config.toml
init_std_up = 0.0179
lr_head = 0.0045
warmup_steps = 102
Each number is 128 + 24 x the weight over the matrix's rms, rounded and kept within 0 to 255. Layers, rows and columns count from 0. Numbers have three digits each.

# down: layer 6 MLP down (transposed), 896x448, rms 0.12, rows 637-676, columns 112-223
# gate: layer 6 MLP gate, 896x448, rms 0.124, rows 638-677, columns 112-223
# up: layer 6 MLP up, 896x448, rms 0.124, rows 638-677, columns 112-223
down637:111111064147106108166140121099126074125146165150153104103146077108119143138142144110149122179130116117108149129057161142114144116117215138123103134087127134131120158145132100167138112130091079148134127130121131131101120109109120122125148139149126137139160155098156078154135138128115111114122122136117140198132138172134170164099113083097
gate638:149143100125141117148152160119189148140113151130151155135125130146163130149138148122118141111122121125105130108105113077139126147151144118115146128092098147117137085142148152111150146149150118076135136174171149137114119131137129151088109119150095129155137075125161157148113123135129144154093127131150115123107108148134108143122134128144
up638:099133162112116159107109144181106112111144125138103095096108131109097133118105134121138126170157155122137127153147123184123171110108123125148113116125144104107097150116109106120110125126113145168099149092079098128132132102168109103117111159128153136135113153137093121148120140131103121138149128100098108107144156133095118127128132122125
down638:109126152133092113129134139121118162072150159092143122166127099106135097135127112113100132101137128137134183138148131120158129097169160117145143158127081085150109153118166136124117131127120119137151140126126138087149155127120132143141128166122134129150085095128140113162156150124129167138122115084123092135093126146161109118145153105138
gate639:096115106192170105116153144106134132122117119130148136097166152161144135143168096112124100127157167107128094114076172167124133118173087085128188169130155075150167166120147106143141113100127105124143151140125144138055133128140138162147149100091152146169113128080102143125148086125140089119104141085094150167124116153180132168096118103148
up639:150120166095140148137026081136127135135132131122093105157116098109130112114128121105118143115136119158100100105170127146143153164091096152092102111119119152120102122089086154157104157132133136093156132172128110098140165095146109081115094150177130154127140139160133152113087108140089140109137154145110121108091118128094096105119107145151
down639:151148149088131114182136075135106118086121098144167123124139084164118140147162109115113179170137138163120098111123067116134108097115138139129082166142139143122182094142116102135100114145114101128147070161155141119144103111156108172116105125148108097152182128165113100125153135087111151138109097118149139123146107180098116098147164176144
gate640:134144161159109153111096117096119142128135099128127129137106135125105119099142124097112127117134119095107140078138125132107099142109110137118139104125113134155119123121143133097109126128161093142159135172153116131121122082113132125116150161189117151140123145158176131135133127151116131128113139154168117155173143134150155126126086121096
up640:126109143130104131193094110134121129118151100155148097144162172125140137106140139143147089105145093098067206134112082116102139149175132090100133103168105113176154073161150119137078125102136107072139147112156131126137138137129125095096139125151129074151154138110163114146151119123105137148120141130128149139144122166191144111134103109110
down640:155115166149080162057133140167136151184109110094175164126124138148174106140131135150117151118163150134126144090141120162090116138118145130115146119133175159136112141150123169150156111111160127131155127115117128112132161152091122101115126110110123112118122127129115168153102116159116111113124144140114116184101129121149143158092128139101
gate641:152118088120179136142093133149157108128102171139110160103143123194150128098165134127141144088136096127146175119115119118097117144123136100119132122175111168100158124110131091157137104131129123147155123122133160090118119114086103134146144128106128144127126094106140153122131166178114133093112130121148116140111129101127136165104101142106
up641:147120129128166177122141136125197105084112171119151146138154127142131136125139111120149124123103103105130131119126102154117122166088159135148143107131105171147114119161137065122133109115088123137137137143141134111171113157102154153154149105091112122107078112137121142141123162130112097116098120125153099175128135101125094174127167168114
down641:078134160130111087137145148125123119142057119132111140123128114106099140146155165155155165137138145148126119175160168174103127122121122156109085108126104141119176146150154132104111110148145130128151112086103136108138138103137132143127128120132105146149121136157139112137100157073119145119093091110109166130182093123136131126134119120108
gate642:103125150153157088114106108162126148074113103121139142129108116114129101116111203152132125125154073130104119154114126122129148096144140111090115103179128151129102125122117137129155137111113141111127062125131165126117125143110179111150122118135124148112108147094119131175153109152134123096156142131076141094096142124096089133118149157131
up642:125115124145103117110141131144103121125127151112141147118091091147153074145144145129124113130132110147112119111172113128128118137139130103109121126163130108062157144149160162110109160106113097141087117161113135099113131122121123123144087170155126135119112132157098132103156143152121158095127106109136082091134123131142153092136129124100
down642:105120120112107142151097138161122156118121127138157122114160152154105101147148100142133122118119086149166124119117163106135160108122192145134173122149124126155100157120078156126123087122113135089136158140102072138120133109154105112117117133143148123134134137109118117109107135127124159114156145148140155098112109142158151118108097111117
gate643:147144130158123111146124140091137133155071132122136133129121130118149109138151141108136156148098101118081139123136131093162140115183109111125133145108122133138136122109108104121129106111143135137158131119142117149140116084144132169110114169122117125131091146175125135132108137137147132110103140135189133156135127107128142092143139153141
up643:171135152095100124176138136126140111156103105128131159142140144117130124136139175130148144163147082141149134110145128122134153110146127136070099173140144136116133157104129130130117106104126163126123126105113119118130103119112142143091098154132093096155135171107144124107120115147136147083140161137168079088121113150146167122156116119146
down643:138097120104181136183153154162152102153124163119109138119092099129141108108112143151126159089126095146106127132117126143190142114146102167122128135161159134117123144126115140112170137131108157121130134133139108155139145130111156166120131104140140132133148103129121146117147128093094134084157108153152136140136182114151118140102136090094
gate644:145152125114125145141134127139121186182120148159101121086088108104136142134153157145155133142119130117098109134156132126120115147161153127112133157101125154180129100140136166114124105108124145148146108121104111098116156132129146105136109144106143154121141115128159122126133101051117149131130127139125130123141118143091097114126118131140
up644:106139127126110152155085137093130174126111137151100115113118078084158119104128170148175091161108124100107150171116153111116094142143155143128175150109138140183112101151140158131125109122148170153135079107132131099143112136146120116170128164122122128131123161117151108123170104103116132164163114127145138106168126116116072144124105126153
down644:120136129147147153197104136132110166158090152134094132116086105134151144128124124125115142126072131141104100113092123123132175105147143186121141145153121119140084115149142122109119113102158173174111120132155120128139073138175121153133151080159171124098138139156118146123174095107111168127121167146112161148157129098139124145115163107129
gate645:121149149128094117105125160155185120131142155086138115115109120120146126123081166194132109104087168123136098132135121157097144123156138136157113142153143129122095122117108096136094157157135111132123126115148133139090121115118121136110116140131145098151108112122145156147149109133125138139117128147134149130080116159119144143154129130102
up645:156131137151116111114130154170131117129149145092110069102130123152139132126123159110154103117100131112113108161141096154101122133150131103125125137129131154140118112124091107142088116133153108144113120109121163124111123150117191170091141129140146090114100079113135169128132104123110089162125107155145111100096141191147143110140150129116
down645:149129135137111145107147139123111192122136105118135113077120128131132139121082151101102136128112133128124093125141136146082115134102127120153079114152109166136085103124096134120113082095113149082105134091150165113110103111129133147067142107099135072129142098162172126108116127138122107141145120126127121107095173103160131121111117170149
gate646:114156142089151133115122105149155149140075118171052108112146148116095156112096116129132085111133148141155100133104098103148146147117101109102133148107162145143128088136160094117093163127109099116109122140141131149135102137087145126140113152173126117144148125181138162132096144152152105098144125140157110090098149114098149128144159138157
up646:191111106160154151097112109138104131125147143104126133156115121097140110155135120129159105155110095122109103125126128176135163128118127123083154138130091122122124107156100124093113103139148118099169130163144134135157155137147123170161112119098137120100087121134135158136098152178149136136097123167123171132131138152143123145123173123122
down646:126140133143133134132091090098089124128142145101166116155100141150140123176072157099133098128130089124102136110122133130094147118101136116136131119133110153132146145135100144144133169095109147124152126108117120125132090097134101128122141118133150097121152097144098130135132115113110079135141144126095105129087133086160167148129128126136
gate647:160121132114136138201119111107165145113105183124127152126174118115118092117105151118123146100124099143117133115167161117105105175067116097130121135156116126110150097081124083118156108120151124109095150121140154154130114116118121119151161130105129126146104127114166120151149164158157167157150134100103137109125142131136147146142160116117
up647:138146162096140077124139117100141140130088143104152148180135170122134093134119136146110162101129118138152148166160159163132152137118178135166116075135143166116141158103120131155092086142136143113110118127150114162074071102151113115146141101124134113147053158107095115136148133124081148137092121159113118130136116151187130125092125128129
down647:131117099117169119049129146120148129099135111148096124070135170133117147119121148127141139094146146108121133099164129098145147125166095145116078124119136145116099103121144122100153099143147164083168140127140165105133163114145170114177114118106103101145152108113126082090118130105157062114135145114130128159133140113158148141151127157163
gate648:115127113133131130137105152116147156100120154123112106104140145171144112145118160185168124131130136123118093135142172077140126114088142114101104150129156170098120141111146105121140125102155112147122144166123146130153113086119175108133127126141114180139132119158136110128096164138117167158099102108123135184103164159113158122112116131115
up648:151107154175127125137139117121176151094154141140139119148163159158133136175154129140138100131155127115128096112132159093134165116105132122107122126148116133131100161099108130125116119106153100174140143146117124129140103107132180121120068119156088144109169163129090151129094149147089141135104131123101138168107171161138143154095133122096
down648:133110147136117149127134113150094152161151135083160129115137159131139136161154150152137104088124150121117094126159162138143121106104108123127175124144168140107111129118133124139126145142182080129168135150133110140152109093122141121130095101162101122131142151087136163109151135124121155119149139159155122154085103112130109125153122162178
gate649:112162110112120116145117123100125149103104155123135153156126120102093139107111106092134150139102151108132108087152094081137146111110142115199136106163070124137109135149110159121115095096129163136116117112126123136113165122121131095089129135109084127111138134152129133150097089128118154109074145177127155156087129145136122135123138105125
up649:140134141124135133122116125158098151137126134110124167124131150116131145115153109065142115111093107117136115078119071107164149167085141128167144156158075161112088110161141164122166161157118132090118109153103135114112149118099152152112138143118103081143158114129121141118078076117119163075091129131099183142110110159131126138164125116092
down649:129135140101177146093115193144087079132150134109115127140122133163115150167158154103158129163136102126133114121129110110108133164092107102130146100139091121183125137139157153165109163155096138140112121103112109105116120117142159116174107167170090091114159133144157173138165109127170148106151096127163117138084123123107136165095149121179
gate650:126117158130150110147144137127159169079138135128132151127141119124143119157172104114116119129138171142121177124159156160126144179135166119120150096126091152127130121104130153136094132098096167108136097160149135131102125096169146120100101134108084123118127140138141129133108114126120146122130159103139135124114121152127135137126117107149
up650:121115127130101153154123141119126142100119108130144148141142079107124094129115132118139139119101099175111138117115129154122104158135132104108142096114123119121110126123135130103113103139109127085117115138117162137104099178149127123118104107153127117128112141137131151133108135122074112063099097145142142134178146120132117112111126114149
down650:103142154117130141133119124156124110111159150094121133113126143072144123135105129089123145134110099106134111123168142152121161143150126150104113172152120155160116080153107138121110113156135123163096115088102108132109120111105164084123140123109137138140127144132117148092135104105153089142112096124114145097112161134113153166105154067124
gate651:148122156095138111137176146166148092164106120098153123129124120113129157148137105129105125088135138114138116107152083112139146113156146107112125139137140140125146113126115096111157152176145168148116112112159128137112096139153112125096111171115093116162131135113126130137132141147137127093132152083156130117100170118106150098077113121146
up651:122119108111110122112069117111113164145123132111175132131101165145149083102117120128124179151144136132102126122100151106144132105077120131155140148151136083101129142133156183157110143108121121134103180183101129147137170128083091147173140109155146139100134083180139136105125114122127090157130145103122156149130103104120127156161105118098
down651:106106126117142127140120136134183132123126092139155161143156068129116136156140137171128141130127121128120146155084162171135110131126097123107133136135098095099154189153143156132138144134131113086155131174119170131144147132110149135111166125160133157085150117111125085097109112111129101158109098136159150192158129154158093152136087153141
gate652:173128127147120113147122116132097122139130176118110097127113121134071124113141143145143145136139140148087103107106127102114165111201148148174095146150082100139113144176090094155150112096121103121131131129102099173135120143159166137104124112095074128129159097124173084129146109111139085136149105095139132133147147175112132072127113138138
up652:111131181094107152137137151085118107064133068130106114124112125144183108176117143149107117118099095079129175134117150144127124118118086117092140122111127155120092116080159131106122145125135141121118144148163135078157143096124093132136168112150147130114079153147104129110123102160122132122123121139101139101135139112147170172148161134130
down652:091112115139151127070163101120078117119129129121163139075104149143102091146099091154136143118131158173145125125159109162071109126151176199094163143130100163132075109067123124115121160125095114101099129108134132171144073172130098134182165098139164142116102114153109153115095181151124124145093112086124085103110088094111137151145176075138
gate653:098146108146147115134080122105156131103181109153135094147092161125106130119160131182123133150096120131153097164149134142161141096136112154111127118076134109110149167135142143103146096160153146109125141118107162146132127104168163117142173144148134106082131118096059095146143106093133126092137104174145105117157163119090094169100126151114
up653:123122094145125145164144109116124087154142155107134093126133146098130106117144137097128121120144150091170134081124172132119100100129158121139175139126136112079127107198122140139124131125104140136128149132122119138134109131181097148100143098140093159107091154131153115126124125109120158098158121130119145106148114120135155147120136134132
down653:129116132181139093102131136116106158116110109107145124100147124175161124140115103082132115113136157117120153076083145087127150123135107121088098121113138163100146096130081126117130129136140123114152105137102109136123098140142198131138141156107141125109108106159118199123111129129145137105172137153147137156098088182104113165110148141142
gate654:092166161125125156120135112129135137157123135119096132151130152136147101090122149142101108115144160147134155128120093122127080088134132178041164137169148049119154110146126124110106145143116137169132136133123111160090152119138095086106127120092124192107130136080109103088132150122122095196123159095114050151115120118134153143132136126130
up654:133117094112151143152136120135106105079162111115146133146130145116084130153132102131188123126123089121139104118120129118128173165129122099185134130117099141158122133105147117154137120124151145116141127159122121159153150104136104095140119139161140055162107134113125150144125128120130180083112143160095168126140136161146162086114134114149
down654:079143132123147126105165098133159153112118150121117086150150134118162117136123113120106158101126172128131155126121123136119152148159099103126174143129118175146163065075159118132109121167077147133147118108121122143110140128087149118124147175088124156152133135141163096132120098133074150134146123158157106140116136139178156123122104152147
gate655:136121145132125154147135103141117094117129108145160155154186117106121163133122109154124123141130124066130141119122121090122116116147114129130148171118098089156145127162141118145143113131114122143091101141130177131137123104154125093117094101137140095115111144145126162119099103104122111122132147113133151199114110120148147144144060122139
up655:147147151113118142122155130103132127143116157096107124154123094154126105131140138107135140130084137150139122135153114148130135141059168150101186070150108142104135115111133114119106142126132170136117105134156107150118118138132156132103156142087155152140152127141144140136151127097154109161097107119137079071142154138114144115171175118171
down655:123125141133108123113076117125131116178166124133089106149134139125120135100167157156086143130126131123119117147096144134117094119100096092092120104125161084114143145107096124098113134108096116153086124095083155166167153088113137078150121151137177134145192140147153153146181101108161135102122125118143134123110126117108095071115134106129
gate656:164149135094142164132130146128100141151146095130113116098112120092098148136115172131175139075115123070093157124136138152130114099143114148133134138165095128110110128107135169101124122114119096144147153098139099109170110105169095098111152111152147117113150136130073138157107216096096157136132142137101134119102137127164150127112096128103
up656:126175138102156146103143104089154114060126111119094130148129168104147171136139081143126104108158149127142074145093123121154081109097136141148099130135140119118167144118131158148149097149153134107161126158160165080146100159163129093101120109124099122119124142140116100134146111127094095128133145110071115108125110146124074170131111110130
down656:122111123134145142185135137168135162142106132112118091105110113125147158113146146114091150155128121098160107089099109088145142092123172109115140142165115164165134134127148141169116164143123155123089131109088145141093119127115085123132128127142174164100131101129173144145101143122092122120153148150050132151165096146092150147124137096137
gate657:120116113134109151166119141134120113146105185124131160126141146143126094117158143117107136107123157149139105156098151097123105130131139085089125157148137111101113132144145158072134130130134161092121146115097122149136121140156163142110115175147129127121168131166108136123180121107101105105117169110078071143169165180122136139140097139101
up657:149162122150145077096085133148129069145157174107140106106156090135127111138140145119112109125133137085131129092129125124126116113108166132125143143116151117154096129108128146094117141134115098112131124115137122129128110129150108101076096147110115120153159119145097092112154152158110146122102143108143081150089102131115130092102195120139
down657:150165100168151149135151150099089124073148142096163152096104159086128112143142147157113140117140149124141161142069118123098101161099167138113132098190099142141127127101162132150138107146148139140104116153116122110182119147133120109129105146138144180140122124164138142124167092134122193151100077103121141204125145152154135135112098140081
gate658:132133133159133111125142159136167146131136111139130167171107091130132091093145132139125119113128142116160099113085127112106144108111141129121134130123122158132152142136134136133084158139147145126116121139172144150066141141094124101107147147132147085096111126169151157146116116115095136121117157167142133126141093145139160098102134117130
up658:130132119141141138143112118160135121107104138115104120090162101132166118136146156132141119138172165136090194067133110172183112168140115084157141130122155101131151116108146153155172144131144133150138130138049115135187142129158115149144129127143093138107128113145143096148105115112121117141129141092102148071117106138124142145135113138137
down658:128098061112148098125106116120130128145113131104138160146144105139097107118126083138107171103114105104125073165115128117148140123146233118144124120141148156119133118140110112130131124167129106138068108121113142096135125121127095130144133127137120199085127116156140176088150123102138130109132107116139139131148138161138127120136118131111
gate659:158135142131149132147153150117143177127109124123145168123181106134077117100097094171151069130183113147168173107184048114139080097131158109071141116118146134157168115171109166153104153118113139109129115099133173133149064065183203121127111142109118207188112136095129133133122126136065143135088175101191164127120133157107089139129117128118
up659:146156056136092114158110084205164141161118111129105138096144133117153127105111108176134144126066088136122119131120093137122142117137163122112178122160094103112148125140131090129180150125106144138098094118120095094169164147129160149122108172121132133088183147105103099085122142134166086123128120099088123138193151049139159130130126181147
down659:122116117126125116146158143118137110099129119139106104094164138085140120126174115112133089140159117105140104118136116110142080175072123117118176107126129122095132111080114094167102118113102110111156122152146108122102100115146154130136098178090153146115138113160152084136137093109119104150145180061123095155174120142182101132044138152095
gate660:129161123109117087155174125120112116116152127174129150129153114104139112149137095142152092099115100143148109132155148102120125120143114141128180134129099125112135108119144164124113198097108104132121114142105137129160113148157135122127133144133124157134141163124136129152071121108119130162139112144128123133128119118157119163155127095112
up660:085125128153102114111114143111112114137138125168115114122143112143160116136134122157151109142104129150173133138138124084102175118114076121159129136127124135159116091119120116129149144134142107119111140123110142131135116101118108126156078148135152135134144139130138137147093123111133118141136157099126147131107145096124126171129141092104
down660:139182102131074123127121125064145136140110143133141136126103128136116139160140107148137136139125127076146109119139121123077157106124114138151129142104118132120113126108129094128166137133107149137163159133075130119111133144159131094078128104116142125159153147090150117153106109098129133147187174143068128135154117104135106096150095122128
gate661:132155156128124175127118089120126155143172159147112137131150135140137127095132120128130122149099098118150127132130146123093124097111135134101175130144142123128144154116093137146127135137165138102140135083101117156152113142133141130151114139132161095142182142096108108112125106121127132155121151149168124071084090085122141102125100146094
up661:134070141124095120162172104111131151130137108144142122160115133149156132085134098129059158127156113089144138134135105116069130133071104100101126124104166149151136179109126121123118095111152127116102136111152116111142123184106108185104105144114163122165132159144170137098127147136163106180134129188116096125063126158120177083117124075142
down661:147134161169105105122165100126134141107098092118147097143131138111172151122134145135149156100095146120149137056095122151156113187132116133138109124080120156162143118116100110141096124133115130134123155163158134118135136138110088164143137118132176143124113139143139122111117129119135099173169115108145092181137140118103096154109128101128
gate662:147147182095091152135169128128124084159112076090105065141096142160149108086070116169126124114105140179155175139101108169120113136156119135069097103182131096108138118135124110129132141142147094147130072073136162093127145117141152116082084144124150158146121134088095108089109110151102094166148149090115123131164132110127144140101130104117
up662:142122172086114151129156142115103129187143091101086119175119122141136132114098108176131145147141131180122157144102114130126131132137122165110093155150134118081130134143104121115106122110166111158117148064123154040158131135106169138134128165138157136103163158111127121087155162125119124152129115140141135093127103103086121094095209093076
down662:152088108154105156174124095112120118141134142133094152149122093090106154139169123149059159146115106114155135174105159139118145138139127128146131148157121127146183139141176112124122131140144140092118154105171114109107164161119200104127154138116113126122132153121139117172191128132161157109136135144129148112094132089132122149162153144113
gate663:116165151122139148089078101162108105155150146142121162122110118135132147119196128139095149119144104152143146082088104133078138140172120168141132123156151162135115121127155108124069153108129135134130117113163130157083141130106172114082131139130129119122126135121109117116114103152125122157134122139160160114114113097126097132131119127112
up663:122124153101091123105107142168114121164158136152135141124130092072132128131153133134158145087096084124152142102101107086119148114135157115108097093135127127106113085110141154131120134121138108153083112101105092154114160135076129125119127139103148137120137147109143140106113098115128131117117092137133134136116097092123112141138117159125
down663:129130154122133105145134130172118166161098134108159144087161128173145163142157175082112178096111144130104165174146115139127080138164152135165109138092094112107134096084137089112116145127125109153133104089135130165080135099159121156140107117110103179173083149138133088104103145127132107089140122126148168109166127137159132119132148123118
gate664:168154144113125113104109100142143158135106144113112133133166169141141170120112148093119180126132151135077129136117133113101099138117117159077128096158109112155135104103142169100172136091075123122118100140113123136153105170143116154115090108097098139113163124161126134120125111089143152142114150101091153150126093087160100148115118108097
up664:180097121070094139107115118143113116140178132150119146149067115107112186146122141144123093155099119114132120164174099118129109099088120169123094122167134146094122118155173132139125112160145108128126123134141123141104104121150177131145076093149139167109129079145116086129105118133083104124119158159139148152175119133099143130156097127138
down664:134132155101136147118123125090137141173129098144139114145146079126125175137151167151148112104126165137143148128160128166213123110137135122133134146126149163104121142175129090070104160155103132133109130120148143102114104116128111117118164141099152124123140097131119168081141146134124086096110127135104116139171121141125132156153142146125
gate665:105109103119144166163153104143171073148150100095096126166146113172128119127123131095076127159162151109115141115105187156163134066165109095145135139091147087174153160125100151127152189097111126119127138082135141136149164077167135145141109109102138155111141104127115139147155124070121135161144171165100104120130091115136137139104137099137
up665:122100175143131115140109100157142101148133075125092161114137093147175121091145128144128099123147140150089164167149173146127120118128134132091137135140144156099136125174122115087122113079108160115096130133126103168115107123103148108106125138118100197136129127101151105154070088125153154122137112136171158104120152117121132155145156158086
down665:103106139130100089138143078123139146086147163091130099082142126098115128109176122147105141114138124144154120120094113133132091113139125120111132152116143116079113099114117175153128111124123144168146134112132109153110115116141108104122116186133157133169108114123123175161145133140107107136121115111128112096190142123089134109128119106147
gate666:147135108127132118099113139096100084135143094138172155146109147167115151149112103107146120144111116091121130161155148135115106130146084153152107099133162115116113105138148120137076116115081109118111168129161162121167108108122137121062124124099141118110139169124094131159102139117107096147122129106076124097144119139162127087126108093165
up666:139128158104108137158156153110124108174134155131156136092102116097089089152118090134127163170140124115132139140103140148141136139140158155154084104102132144096116124118138101164070114090141151129113168124174162129127129095153143119105122131116165110141130113132089153109162099171083111130126112130117165101128133127133135111155143159166
down666:145153146109133152140172152154150150164149135109110116160190135131172158170050151181113157172134151157140105151108100114129086142087162098143083099109169176134126155100124098148118169147148119128150117069163105114103098115071133113102150114113133157161148111105109107134107091181151080137176131122135132141127118130108140134094123156098
gate667:181121139143117097138171119087134133181135121144121098130136121163134172082084128144164140096139130124104171116200121116140141157158106133104111126154130116177115127093094088133108141157128138081146150153161107129139144125060078154121126116144114132094125114133138109143145168139127137122133131141175146128170119131157114155165124126123
up667:131124125166140134130079097145147109103091121152130151144143133115128118183136127149157163117106108102174141078122109113123140148112137161097149118124122144111114121173089106128112110106144161163140089133116091129139086099172126144121151125077117051119129140162082094105133109113160155163144150116132130151153118120117117106124110138092
down667:096152147100154120149071148113120144091160144102167117133110116111105155134115147073093126186132144109084123132115142134132141122144155101113135134140135111156181137124086099128148137161167151138109123118156135132106121150129118149179148112109142138146105174131152109120122156137095109106130124142126149050080106107127137169092134138121
gate668:108131133117146049161095099150128116159120109108143121141139080112135141131107148141134155122112140144138113097177120123123115139100112164185110150100134139082115139117082149109091125109116144144126141081143189087119108134107138128123137128134146095147105138130145140122136119135096127103146124116155067150123137133128112125067127115111
up668:176153137123158139122166134151147110123140156117130146138129148122088142112128152144161082146149089121155165150133154157119111134124173096058116107141100116183132119145146122073103134119126108147144165128122116156114167184126122117084132115140094161128166141121136183138134117098092134124121142127102171133183117158125112141172084123143
down668:108135149133121063119119153109128097152148101134123155132142135138145106188105122122127060167114131108165139157123122116132102103160072161152172113098129137157144176119133149144112139117169092131118128101106134139186173143128120143158091127111166141123120145161149139138100099126146135149120114148132169120147140160073098104144096093147
gate669:134135148105163112107139137134128139149117139132144170154127118128111114113157135125085134134123147154126099097119171126159116109125118117155145100101145111131136150150124114143122102170118133144131121125141107113084116103102110115122104106138121125130170119186074115131119145090098103160080191115124155156113135105129104148086162130103
up669:124113138147118125128137118135146184151103170138122115157154147138096140115179165138116109096089180102113140098091171133188128141101111128165108116102141067133138162096107110142139129144119137131138068110123091139099101092109141091140102110094159115132177103142112114176160125127135126113118172126103134140092159127139104145121121129123
down669:173147098105094111115094097117115106117142137119135106151122123139135085129173176136137143132155120110159106151132119134123132109089144148148171059130176128078082098146148137130121153146085132129122136159145124102100115111133161138123118115086152095153122119111118116089152132119123104163099125137108150178110130112137166129143141139159
gate670:116142157101117115154115146112120133084112145131098093144110141068138140125202113143114097157138096130142068147099106150122129117129079113126115183162126154104151141132124099127138154125172125142170119132126148094081113113134099141133101146120157128097100122122146154103166126157143171140106097115104125094168162127106181102143126149155
up670:107110102138128130112138109150116114076150113127139154133158141143090109155093142114125159130140146103156162087150158080150146161146103115105102110106094151106149117114120187101151127102098124104155118122113118162142131160126189079134094117142116122156134143123157144149089126129101118126105142161166118132130084144114102103142153146109
down670:142147113113120127136121118141065117112128109143146108152126135098109133118135121166142136132152168125112135150115181115097152121137144133103114128138135121140149109123108152144139136163152096114119133068083083105153151131094142151135065133148074133163142085154067142156128112128161165142125134144136114154157120127129155119098147133160
gate671:130124140126118142152148138147057101147123127167123070151145127150092127083091136127110137129102144169163137147135127108151094136126082103106136162138205138097140110136067134179126139108119163146110092148110099094154131101113129090124148096189127112085131117181161109168138153073107146056159150036113107123135105143133126098133109134129
up671:103104132130156140130115110103145150109142141134126156131131147175118156127131147126121080131153126117091152105138159164120173109145119136141118107145090081151139131132164133092148102191159111142131149183157124127138125119134087170152130093124135101165133181109129140101122117110130144140148170166156140123133124085141117149105142132147
down671:152135151138142133116120158088123136166140141188110099178138115147112120131164136110159107107151127118034151135113138077113131123144174128124122130166121102069137096157117129119146121091133153107141177119149100160143128132154153099105131131157100133152141115106119105138091075146140147131145141140145132121121148140115153116155130119119
gate672:150148147124161134101144159110088119132108134147067129121140159135180147151152098155124131148163112106187098152114174096157138111186119099071119125089136124111083153135130170110130160158111138172097076142139147121070129130111129172133110186124095125106130181094136133110098137123157104130127091103156104072127134167112116086145151153141
up672:103106095116119113157120137102162099052109100175172090081095182138115144147089149116110133136134148157109179115160095179113093162112128145115119137124096142134166099120166115140113073097115125106099168157109099123146123158115098166144119085099115165089105094119125117149110140113131148101118124124153128096134159117189126126107096127123
down672:125133107125146175124136129136142109164159149126160131091133145140133122142125141128160103109127163125114142138141124154149135118127119146113112091185126143141138117084119089150108094089072138096122144092129133114146125117111108123116156128131140125137148136131092134104122114115074101167144151103154129157153101119123159152102121139127
gate673:145121086136137150152183129123093129172119126141125145096150139181116133154111104116150106124162137120107186118091117101131113139104146117100118134130176105092096120170148094107180103137083175130124138123124167094121110112175148089084119159141124115143136131119117097103098135104109135150124128086137158139122111117129133137121129128090
up673:171143173106114114102171131114132148122143093131112145131127155121124076146130084131132133133155127108143139102168135097116163119143113142118132141115120118108140096109085133142146125152123162103108124164170116126135156160132138122091102120129110113120123160084087141103078156124125120115115094113132154144162097116139073103148129093126
down673:132152146107169126125154088103112150116163105123120097146120140171093162171138106124130165112128089147165155092139126125124117137128142140135130123132134125117184123170111096136090111128111141128143167128157130097124140120123173131088114102134167130143113078119107128147118116131118096124074105100107130088113136124094152203164129165116
gate674:127141099108154153180163161156131166160166120129176105138153083096160158106115165134089096119133110156123137161135119140066157110156158086154127112137151134115161119135138107105184153099099116114132135099139111139177140145162178119119130105100209166124094090132107105120105131145125106184088083113092146113131096111181090141106082110149
up674:134178153145128093141205075117106193114125110162140128127110137126094152133167089142163111137149132166142152136117106097129097093125156117147174129135156145122144136139091116177101125177098151124139136147139138118112120136088104141183122088123119105114150108130154074105137089131129125125121084116129170124141121081054105118170120126141
down674:156138155101154064181196112149143119115093095088131141122147122111178168107128147088149109133137132140110162118145157103139100152123166113087146137146132095118133128110112138148113136143145161102096118135153132124141099134107130126135106161152135148159151105145117152127149095111143158143142153062193114136124106163126150110127125137131
gate675:194126113135150119165138135148129110126110160117048132133120129104145114140161156125107169130060128084135114112120106093094157134159109134111162132127155112087104095137105113148127116134152139138151129138076120151166142112132138151106111146141117201111121114204127088133098145110106116115092105100133166105147156157139116180154124139139
up675:156108119123143164138171100099106182084088168123105151134160163090144140142097133125121167127132133102114108155137108127137145119132112151115111101147120151129141105135128146160113113087120147123132128122107124141136147121154118146142136141145100166125128147155141120097130136090101101139072117073123146168109130163117100105120119171102
down675:136125136123127131126119094071110140126146138128099047110142194123160153139136125152121139137142133089152149100117130095126124107084109104146121121132132148116146086078107131164100104136156140129135127095097150158128130166148142096138133116131117140123115122101149107104117137114177113121133122119135134094109125122149096175109140138099
gate676:124128164145143110134136123136131112114157119120156112059167124158141205130088117122162181132128114112125123124120128126104176123144159118148184131135109129180133118116130156108127107115123105126111124127165133116107153199140166135124103135089168173127120121148160109130143134057113140102099153133116142089111143130141077117135108127172
up676:174126116113131149153113143109125140091117128134079188139100102143101095117174103146149124125146122102134075108140093145082110134127085062126106135078144101146096107156115150113189109107114151142112165126105147119131073125158130167121149123132093151126139114142124133106131115148116102150122121085136105142129147139116130167105135129143
down676:144163080131097107116084088137116154098124172133119109081138113123153087098123146142115094129084122097134089122154120128119108105149148100120113100153116184151125147139113137135159123111164136170108142139095108084086094098099128123116135107151168117099121123122121143159159122180117163108092134100124139135153125132124132086142131153115
gate677:107155094110101123124145154129125124106096172123105158134161108164135131097142129109104150091139113108092094076090102150126093119070107147123136101128115134101114132125136164105136131134157131143118148109149148088103099152123136138107121120145144121085067119141151088159112162136140160181116107081097149129147100131140121167084162122145
up677:124110089143089133142115134126107114106126139121150140127158124137115112129146171118096123089147107127130093105133150170098094129078097153112139076124089104131134169107162171088152135125142125166097154115129134092106131142099152134105143163140157063132102114126189125156126162098138188148131095139094130128108100144123151167110133127133